config = dict(
    n_layer=19,
    d_model=64,
    n_head=2,
    n_kv_head=2,
    head_dim=32,
    d_mlp=256,
    vocab_size=1024,
    activation='squared_relu',
    norm='rmsnorm',
    norm_place='hybrid',
    norm_eps=1e-06,
    positions='rope',
    rope_base=1960.0,
    rope_fraction=0.25,
    qk_norm=True,
    attn_scale=0.214,
    bias='none',
    tie_embeddings='early',
    parallel_block=False,
    extras=['some layers without attention', 'local attention windows', 'shifted keys', 'normalized values', 'capped logits'],
    init='normal',
    init_std_qkv=0.106,
    init_std_o=0.0172,
    init_std_up=0.106,
    init_std_down=0.0172,
    init_mimetic=0.7,
    optimizer='muon_variant',
    lr=0.00647,
    beta1=0.95,
    weight_decay=0.057,
    lr_head=0.0174,
    warmup_steps=200,
    schedule='wsd',
    decay_fraction=0.502,
    decay_shape='linear',
    final_lr_fraction=0.0,
    batch_tokens=16384,
    seq_len=512,
    doc_mask=True,
    train_tokens=112600000,
    steps=6873,
    dataset='wikipedia_en',
)
Each number is 200 + 20 x the weight over its row's rms, rounded and kept within 0 to 999. Layers, rows and columns count from 0. The size before them is the row's rms in percent of the matrix's.

# layer 11 attention output, 64x64, rms 0.155, rows 0-63, columns 0-63
105,207,217,171,208,228,191,201,209,190,211,201,206,205,162,200,217,189,216,220,230,179,176,219,204,217,197,202,188,233,193,209,202,173,186,205,181,198,218,183,159,151,232,171,211,192,228,164,228,195,170,232,227,215,224,193,188,184,188,177,217,197,185,220,207
093,184,181,221,188,217,229,224,191,197,188,167,216,199,251,193,185,202,214,206,216,183,201,220,200,213,207,206,189,203,173,205,201,193,172,174,145,175,208,224,189,201,197,176,241,208,231,230,220,215,193,176,186,205,204,226,170,212,178,213,188,193,235,178,192
088,204,189,189,243,226,192,180,202,187,213,171,208,192,168,214,204,205,204,194,175,220,218,183,185,180,214,208,208,187,183,214,189,202,212,172,194,163,181,197,186,187,145,207,187,184,198,178,212,212,236,199,207,246,220,196,194,204,178,139,197,223,186,210,193
104,204,185,197,199,221,217,193,178,181,210,201,165,187,177,183,178,198,175,226,218,175,203,182,201,189,199,189,187,185,224,190,168,175,210,181,186,225,179,221,238,151,194,215,190,201,207,169,217,230,220,206,193,182,223,170,205,213,176,187,232,250,198,191,200
092,200,212,215,184,206,173,200,208,180,165,192,215,196,219,187,221,160,185,187,222,205,195,194,192,188,171,197,186,166,181,204,209,188,200,175,226,218,236,199,156,219,220,197,183,217,192,219,206,251,192,174,212,166,209,191,188,211,173,202,195,191,254,191,193
099,209,226,247,162,182,172,244,181,195,169,179,198,215,192,198,205,224,222,196,181,229,208,183,211,223,214,197,140,186,197,212,204,192,204,218,197,214,226,178,202,200,218,198,172,185,190,209,190,196,222,213,205,201,222,205,190,186,218,250,200,200,174,183,200
094,190,202,199,166,182,226,211,186,181,178,199,153,213,210,228,161,179,220,200,218,198,190,211,201,197,206,171,199,202,167,249,215,183,205,186,194,175,175,191,226,197,201,190,221,207,217,206,234,221,175,175,210,215,205,198,185,225,195,188,165,185,224,215,237
099,195,244,193,201,213,224,240,200,197,206,207,198,189,191,197,163,206,182,205,193,232,253,223,211,200,198,171,215,239,186,198,192,199,218,205,204,225,204,178,212,208,214,175,192,224,193,184,193,181,232,240,183,187,237,219,201,183,222,233,206,198,168,184,202
117,227,197,188,244,179,198,202,185,192,174,221,188,222,199,202,199,197,214,208,183,189,188,225,224,212,210,202,196,226,180,193,188,191,182,145,217,198,186,210,207,172,229,189,204,207,169,229,221,146,189,201,192,214,214,206,224,204,198,176,184,207,159,166,226
098,186,178,204,203,207,219,214,190,163,195,221,169,183,164,198,222,206,195,223,219,184,203,214,195,226,191,196,225,192,183,218,207,225,170,164,190,186,213,201,194,207,178,199,192,216,235,218,210,238,212,195,194,224,234,162,200,224,181,239,195,235,230,182,187
107,159,210,189,201,207,211,186,179,235,195,214,192,185,208,202,227,193,232,201,190,192,172,219,182,222,167,186,186,188,185,212,213,206,191,178,231,220,205,219,176,201,201,233,200,228,242,187,208,170,172,160,180,177,179,219,174,204,187,219,220,207,235,189,189
105,200,208,216,224,197,177,228,227,181,202,191,164,199,202,193,224,196,217,212,200,194,197,204,210,207,220,180,204,188,185,207,171,244,165,227,203,197,260,167,219,181,191,214,201,185,206,193,169,239,174,235,187,225,177,202,193,204,213,198,193,196,221,225,181
093,221,214,215,182,193,230,184,169,196,204,193,169,212,218,202,199,193,227,206,222,207,184,234,223,188,172,215,200,167,215,230,199,230,192,189,198,197,249,211,232,176,227,204,188,214,168,193,182,230,199,162,200,222,200,191,205,204,186,197,222,189,239,170,210
098,165,211,181,199,214,218,179,201,186,208,216,204,230,236,176,225,205,184,248,221,236,230,182,177,196,199,192,206,166,202,209,195,180,175,221,185,216,232,196,259,189,179,175,179,201,198,197,207,193,192,204,212,186,211,218,203,206,183,197,205,210,166,193,226
089,222,191,231,180,210,199,221,180,204,206,206,226,192,194,205,178,187,205,171,198,180,217,209,223,220,212,187,203,193,180,222,164,159,219,248,226,229,182,184,213,243,182,178,163,215,195,177,190,195,205,168,208,229,210,210,203,194,209,191,191,165,200,223,180
122,201,198,186,213,198,233,218,192,203,203,175,176,213,232,198,227,183,191,207,149,228,170,201,199,179,207,171,229,190,235,190,206,158,211,206,171,186,165,201,206,205,189,178,193,200,166,199,210,232,236,196,227,207,201,178,229,191,218,183,185,220,196,219,190
089,177,193,212,201,192,198,190,161,237,219,216,183,204,186,189,222,185,203,199,214,193,182,199,235,192,209,188,203,233,248,214,222,201,179,167,207,187,188,180,173,218,203,224,203,219,201,184,196,215,169,143,246,187,216,206,193,187,183,224,219,215,201,209,217
096,173,230,216,203,203,195,199,242,209,210,215,199,178,210,199,210,194,171,249,179,159,183,195,167,209,201,192,178,165,205,205,208,190,183,178,190,253,209,216,178,234,204,212,209,193,227,175,221,205,212,200,223,189,238,211,228,196,194,213,217,212,214,201,189
109,224,197,208,225,182,202,226,188,191,215,223,191,218,214,228,175,228,166,188,165,198,204,213,188,202,186,195,172,185,158,221,189,173,227,222,220,185,210,187,177,212,193,206,225,216,174,182,178,216,168,234,215,201,209,201,190,222,177,209,201,165,164,178,212
098,192,209,200,213,162,213,176,178,184,225,173,199,212,188,190,189,221,242,184,230,197,177,162,185,233,219,187,169,189,216,197,202,203,211,239,226,193,213,225,198,188,185,181,208,192,222,193,224,191,215,194,200,200,190,205,228,238,214,208,198,219,191,181,253
090,173,200,196,186,209,179,225,224,234,230,178,188,198,203,202,191,214,209,205,192,182,233,215,213,167,224,230,202,183,188,204,185,232,182,191,193,217,166,183,182,209,240,225,156,212,178,216,207,179,187,196,189,182,231,228,220,229,182,185,198,225,219,203,221
096,237,176,181,174,166,157,219,235,194,171,215,213,180,174,174,200,204,190,188,194,186,196,212,220,206,181,184,179,225,219,216,159,177,171,180,208,195,214,202,195,209,198,203,186,199,198,232,220,186,200,159,218,199,181,184,192,233,180,206,210,214,168,199,219
113,220,191,194,217,220,185,250,214,219,226,202,201,201,193,194,207,170,147,191,171,177,187,190,223,223,192,227,203,194,177,220,180,226,205,207,203,204,184,201,195,227,178,203,210,264,191,195,193,187,206,234,194,184,195,182,214,211,162,200,196,226,220,197,216
100,205,185,172,159,210,215,169,226,200,223,200,190,206,196,214,231,221,165,211,196,160,225,234,158,236,208,212,213,193,212,207,192,209,171,204,169,182,198,225,215,217,177,200,189,208,204,189,189,183,167,226,202,183,231,168,198,188,200,186,183,175,205,191,210
107,199,183,185,189,213,212,205,225,186,211,198,180,220,209,208,194,208,246,186,184,204,212,205,191,200,195,224,173,179,205,194,191,216,168,236,147,213,185,186,195,197,225,203,182,198,190,241,179,170,169,202,190,211,174,193,204,211,170,182,245,231,196,182,237
086,233,196,204,194,222,204,242,176,170,179,241,188,203,239,219,211,215,197,205,177,201,169,179,175,196,183,194,193,194,224,201,197,181,187,205,193,200,214,225,205,194,194,217,199,205,208,171,179,242,187,206,245,225,216,178,190,181,174,159,188,208,218,193,174
108,190,196,187,205,200,217,180,224,232,176,209,201,203,193,195,199,223,224,252,215,209,161,171,177,197,206,208,219,194,179,189,197,187,193,190,153,218,190,190,194,240,175,200,196,214,187,219,225,213,191,200,208,197,202,223,206,235,220,169,260,185,189,193,198
102,204,211,187,188,242,190,207,160,210,199,183,202,231,209,197,202,218,199,202,169,168,177,207,184,159,183,186,199,256,189,182,197,189,224,189,205,212,153,175,178,164,188,203,223,186,198,198,202,212,185,206,206,226,215,208,172,227,194,201,173,200,189,171,206
099,203,190,176,195,222,199,173,188,192,180,189,187,203,205,237,222,207,187,219,204,168,228,182,211,205,186,171,204,189,180,205,175,206,179,198,235,199,178,207,194,219,169,203,222,215,188,188,205,168,211,227,235,228,195,151,174,240,205,176,187,184,205,168,175
105,212,207,192,205,241,225,215,201,199,213,225,227,171,187,173,225,238,184,202,211,210,236,218,207,195,211,170,196,175,210,210,205,168,203,186,188,180,173,211,215,191,161,208,190,201,226,191,156,191,194,198,187,187,215,224,166,171,190,214,228,224,209,183,230
095,192,194,227,212,222,203,186,179,165,190,213,170,203,235,184,207,198,184,215,222,238,192,168,224,180,191,220,163,220,206,196,203,205,182,232,196,210,221,223,199,227,227,190,245,196,192,221,211,187,212,217,205,195,200,178,200,196,216,234,235,176,159,203,200
102,208,194,218,197,211,199,201,196,196,191,176,198,202,188,155,217,224,233,194,184,193,213,223,173,211,195,185,201,233,218,169,183,212,200,191,221,234,232,165,181,237,199,182,184,182,189,228,217,238,188,172,212,208,231,226,210,193,206,180,202,163,206,164,196
084,203,231,205,195,217,192,194,224,212,212,233,197,211,207,225,170,222,204,195,171,160,214,209,193,178,181,188,200,178,169,200,183,188,192,207,193,210,258,187,217,195,198,226,232,196,203,204,239,216,193,196,188,243,211,186,219,214,219,155,215,172,219,190,192
098,199,160,200,183,188,179,206,183,161,208,190,212,212,195,215,193,190,202,195,186,244,202,197,233,192,209,209,188,215,219,205,191,150,211,204,198,177,195,204,233,193,181,191,225,243,188,157,181,185,189,223,172,195,156,232,193,207,212,213,208,213,211,196,232
089,173,219,180,206,196,158,175,212,227,174,201,151,187,204,211,201,218,215,193,190,183,175,172,194,189,219,199,192,183,184,210,168,210,179,212,183,247,201,198,181,159,197,163,171,190,223,223,166,186,179,202,207,191,177,197,207,204,179,192,183,201,187,189,176
107,216,192,223,219,167,200,200,218,193,214,195,195,220,192,172,206,211,190,183,218,200,207,263,180,180,228,197,204,162,186,200,224,208,171,166,223,222,207,191,190,190,152,180,202,201,167,203,196,193,214,208,163,197,174,202,203,169,194,187,163,189,180,196,198
098,172,211,195,210,197,187,206,209,174,222,218,231,180,232,185,226,215,204,178,199,176,220,193,178,209,209,199,206,180,210,224,209,191,171,224,206,202,191,192,172,224,161,228,196,206,188,181,192,224,202,196,174,207,169,176,226,176,231,199,174,235,201,151,178
103,231,163,215,214,216,228,183,240,185,189,172,187,175,198,215,174,181,178,198,203,220,187,211,207,209,192,180,162,228,221,236,202,179,211,205,218,221,182,207,240,216,233,190,217,196,218,191,225,223,196,214,200,182,177,214,203,214,223,213,208,203,162,201,175
105,238,200,190,183,180,195,186,228,210,184,190,207,178,171,178,220,164,211,191,179,186,217,216,203,186,204,215,222,190,144,206,230,201,209,197,222,213,201,194,217,210,225,185,234,209,192,189,213,163,187,214,235,175,240,215,209,187,239,203,206,223,204,193,182
089,206,212,203,204,233,201,163,198,204,205,189,171,238,221,206,187,224,164,177,193,222,215,176,192,207,193,202,208,219,173,197,185,206,217,192,206,210,213,211,192,206,181,248,226,199,217,210,257,205,192,178,208,194,218,227,204,181,182,149,219,217,230,204,193
107,201,183,216,199,201,184,212,200,209,196,188,190,188,187,221,217,214,206,172,237,234,210,211,194,176,178,152,200,234,192,200,206,197,193,170,166,213,197,203,236,186,228,209,218,197,234,163,178,216,176,180,213,204,186,191,198,159,198,187,194,184,228,196,247
090,191,216,237,198,189,203,219,244,186,214,197,160,187,197,214,220,220,184,184,177,195,202,188,194,188,180,223,182,196,181,179,142,191,195,220,182,176,176,222,188,179,189,193,161,202,199,218,182,183,197,248,215,222,190,222,177,210,188,181,222,190,205,177,197
102,204,204,202,195,192,194,196,192,184,189,178,246,201,219,217,220,174,189,177,189,192,214,178,218,172,171,185,220,198,183,232,184,188,156,213,250,222,204,212,206,223,209,183,188,215,198,182,214,225,207,196,208,225,173,225,193,156,241,193,195,205,233,183,208
101,200,195,191,199,206,191,217,211,196,187,223,173,213,211,216,201,209,207,193,235,219,203,176,215,219,180,212,222,199,206,143,164,200,184,204,176,241,200,180,214,173,180,210,243,156,204,241,177,195,222,190,178,196,165,217,211,224,198,190,190,189,214,196,216
089,169,228,215,221,194,205,194,187,183,200,202,175,175,228,207,197,216,204,173,232,198,184,239,189,206,206,212,205,238,196,213,198,175,172,215,202,205,199,220,198,192,206,240,195,231,212,217,212,252,179,224,222,190,195,173,168,202,225,171,211,195,238,218,202
100,218,237,172,209,195,187,203,212,201,205,204,166,216,211,220,198,239,211,195,199,186,216,211,241,233,185,207,208,211,180,177,216,203,189,177,188,213,204,181,168,242,217,225,223,173,221,174,212,176,208,174,184,232,198,210,180,215,214,176,191,176,162,182,198
114,190,177,214,191,203,208,181,221,185,196,189,195,192,206,179,175,194,234,234,181,202,192,201,215,176,173,201,240,196,211,205,196,160,179,203,195,207,242,199,177,170,193,196,178,187,178,221,217,142,170,191,198,233,210,213,199,169,189,233,201,223,221,205,198
092,190,229,180,199,198,224,179,199,195,191,195,213,201,175,180,194,228,197,213,192,192,177,200,210,160,196,193,221,196,216,257,193,250,207,225,183,204,227,214,200,162,194,153,228,184,218,160,213,200,170,212,204,199,175,188,183,209,172,199,198,194,191,197,185
091,196,202,192,179,230,175,225,199,193,236,172,195,213,189,170,189,212,188,250,201,218,196,228,193,224,203,201,189,173,182,203,213,212,211,193,199,202,198,248,208,234,220,203,170,210,203,222,188,174,206,176,217,205,217,256,208,200,207,179,201,224,160,202,200
094,192,226,205,190,209,188,211,190,178,197,195,194,202,239,195,198,169,188,220,225,191,149,202,193,210,172,231,197,180,190,161,189,199,199,229,203,168,200,190,212,198,173,198,192,183,230,176,182,188,182,199,184,165,227,177,166,195,182,179,162,219,216,194,167
099,192,215,217,204,204,215,188,195,183,227,230,228,190,194,188,195,212,218,219,199,178,188,203,196,204,196,180,221,180,205,169,204,196,199,197,196,148,212,245,207,163,198,244,202,214,227,190,217,249,171,199,173,198,225,206,228,172,214,175,198,215,221,196,223
112,221,217,183,197,213,205,211,198,231,174,177,217,203,245,192,190,208,194,216,201,203,154,208,204,238,212,205,206,177,191,219,182,211,172,203,180,197,224,200,194,171,224,203,228,159,162,197,213,193,213,187,207,161,222,186,193,215,171,188,223,203,240,221,214
094,193,204,241,190,182,236,209,192,204,167,232,197,241,191,203,192,215,218,212,203,201,204,195,178,213,203,212,236,173,166,212,201,227,164,174,200,200,190,182,203,181,207,171,192,245,182,202,196,163,197,160,192,204,194,222,191,197,173,189,237,220,199,201,213
102,231,200,164,192,192,154,193,209,187,220,191,200,201,226,169,216,239,224,163,176,217,179,199,189,208,222,182,220,197,169,190,209,218,181,206,176,155,171,200,204,206,186,169,203,228,205,204,181,239,199,199,210,201,193,193,186,208,228,181,197,191,207,167,210
099,209,215,214,192,169,195,232,191,238,175,175,183,220,200,177,208,216,185,184,200,171,184,187,201,175,192,204,221,190,212,195,191,189,141,205,164,209,203,218,193,195,209,193,171,191,211,204,187,198,195,209,239,196,243,205,222,235,224,216,200,194,212,242,227
098,208,226,169,198,175,171,217,158,171,185,203,209,192,209,197,210,187,209,205,194,171,241,198,170,184,175,193,194,181,186,196,173,214,221,194,183,215,193,209,207,200,187,229,189,244,177,201,222,212,208,219,246,214,167,218,168,201,229,217,202,216,206,177,188
110,186,190,180,222,201,236,226,211,197,189,193,153,217,210,187,202,192,196,193,203,177,199,167,182,219,196,181,195,197,194,196,237,202,191,184,190,222,226,199,214,200,220,183,189,217,179,207,178,151,160,182,199,203,225,207,194,247,215,180,179,229,184,235,224
093,207,162,189,168,203,214,200,219,203,221,217,177,191,237,214,225,214,221,227,211,175,188,210,224,184,223,203,178,184,174,205,214,223,178,230,175,220,189,173,217,239,203,208,192,182,201,215,207,209,240,215,197,233,209,197,166,150,192,183,191,199,206,201,194
097,195,181,230,173,213,200,196,196,176,203,186,197,209,196,202,175,183,180,184,217,217,173,202,160,204,199,184,218,179,207,213,187,270,224,240,225,174,217,168,208,196,191,199,218,224,194,170,200,185,195,176,202,150,177,193,205,219,206,192,200,197,201,178,206
112,151,162,213,221,215,217,169,206,196,222,183,188,214,215,186,211,208,200,212,211,211,191,215,205,193,160,181,213,188,179,200,183,170,174,202,204,193,210,193,188,204,267,195,186,180,225,203,221,188,186,182,224,181,171,218,171,169,213,200,175,214,202,187,184
093,225,205,193,173,169,233,165,182,235,253,213,226,211,189,226,230,212,202,192,223,200,212,202,195,189,222,186,185,211,185,176,170,205,236,223,183,206,190,192,197,193,197,216,164,213,210,178,200,199,237,202,214,208,152,179,197,200,193,181,215,195,198,186,215
091,170,157,227,228,190,214,170,170,187,209,197,177,196,210,194,184,188,180,207,181,216,203,179,195,218,207,189,212,228,193,193,175,211,154,201,172,189,234,192,201,195,223,215,229,212,213,205,220,183,254,195,203,194,199,201,166,184,206,210,168,181,188,194,166
112,197,214,194,192,207,188,192,221,213,200,192,185,222,208,198,199,178,207,185,185,202,211,214,196,224,185,183,197,170,203,196,175,198,213,230,126,189,224,196,194,213,167,186,183,172,161,200,219,192,201,165,198,266,187,187,195,224,180,194,197,171,201,199,188
116,236,207,207,234,193,190,187,175,202,194,172,208,170,206,212,184,192,199,214,218,204,208,200,218,205,187,214,205,210,186,193,234,194,171,194,172,237,205,214,237,215,208,209,170,191,209,183,192,197,162,153,183,199,208,205,222,217,200,256,206,151,203,197,200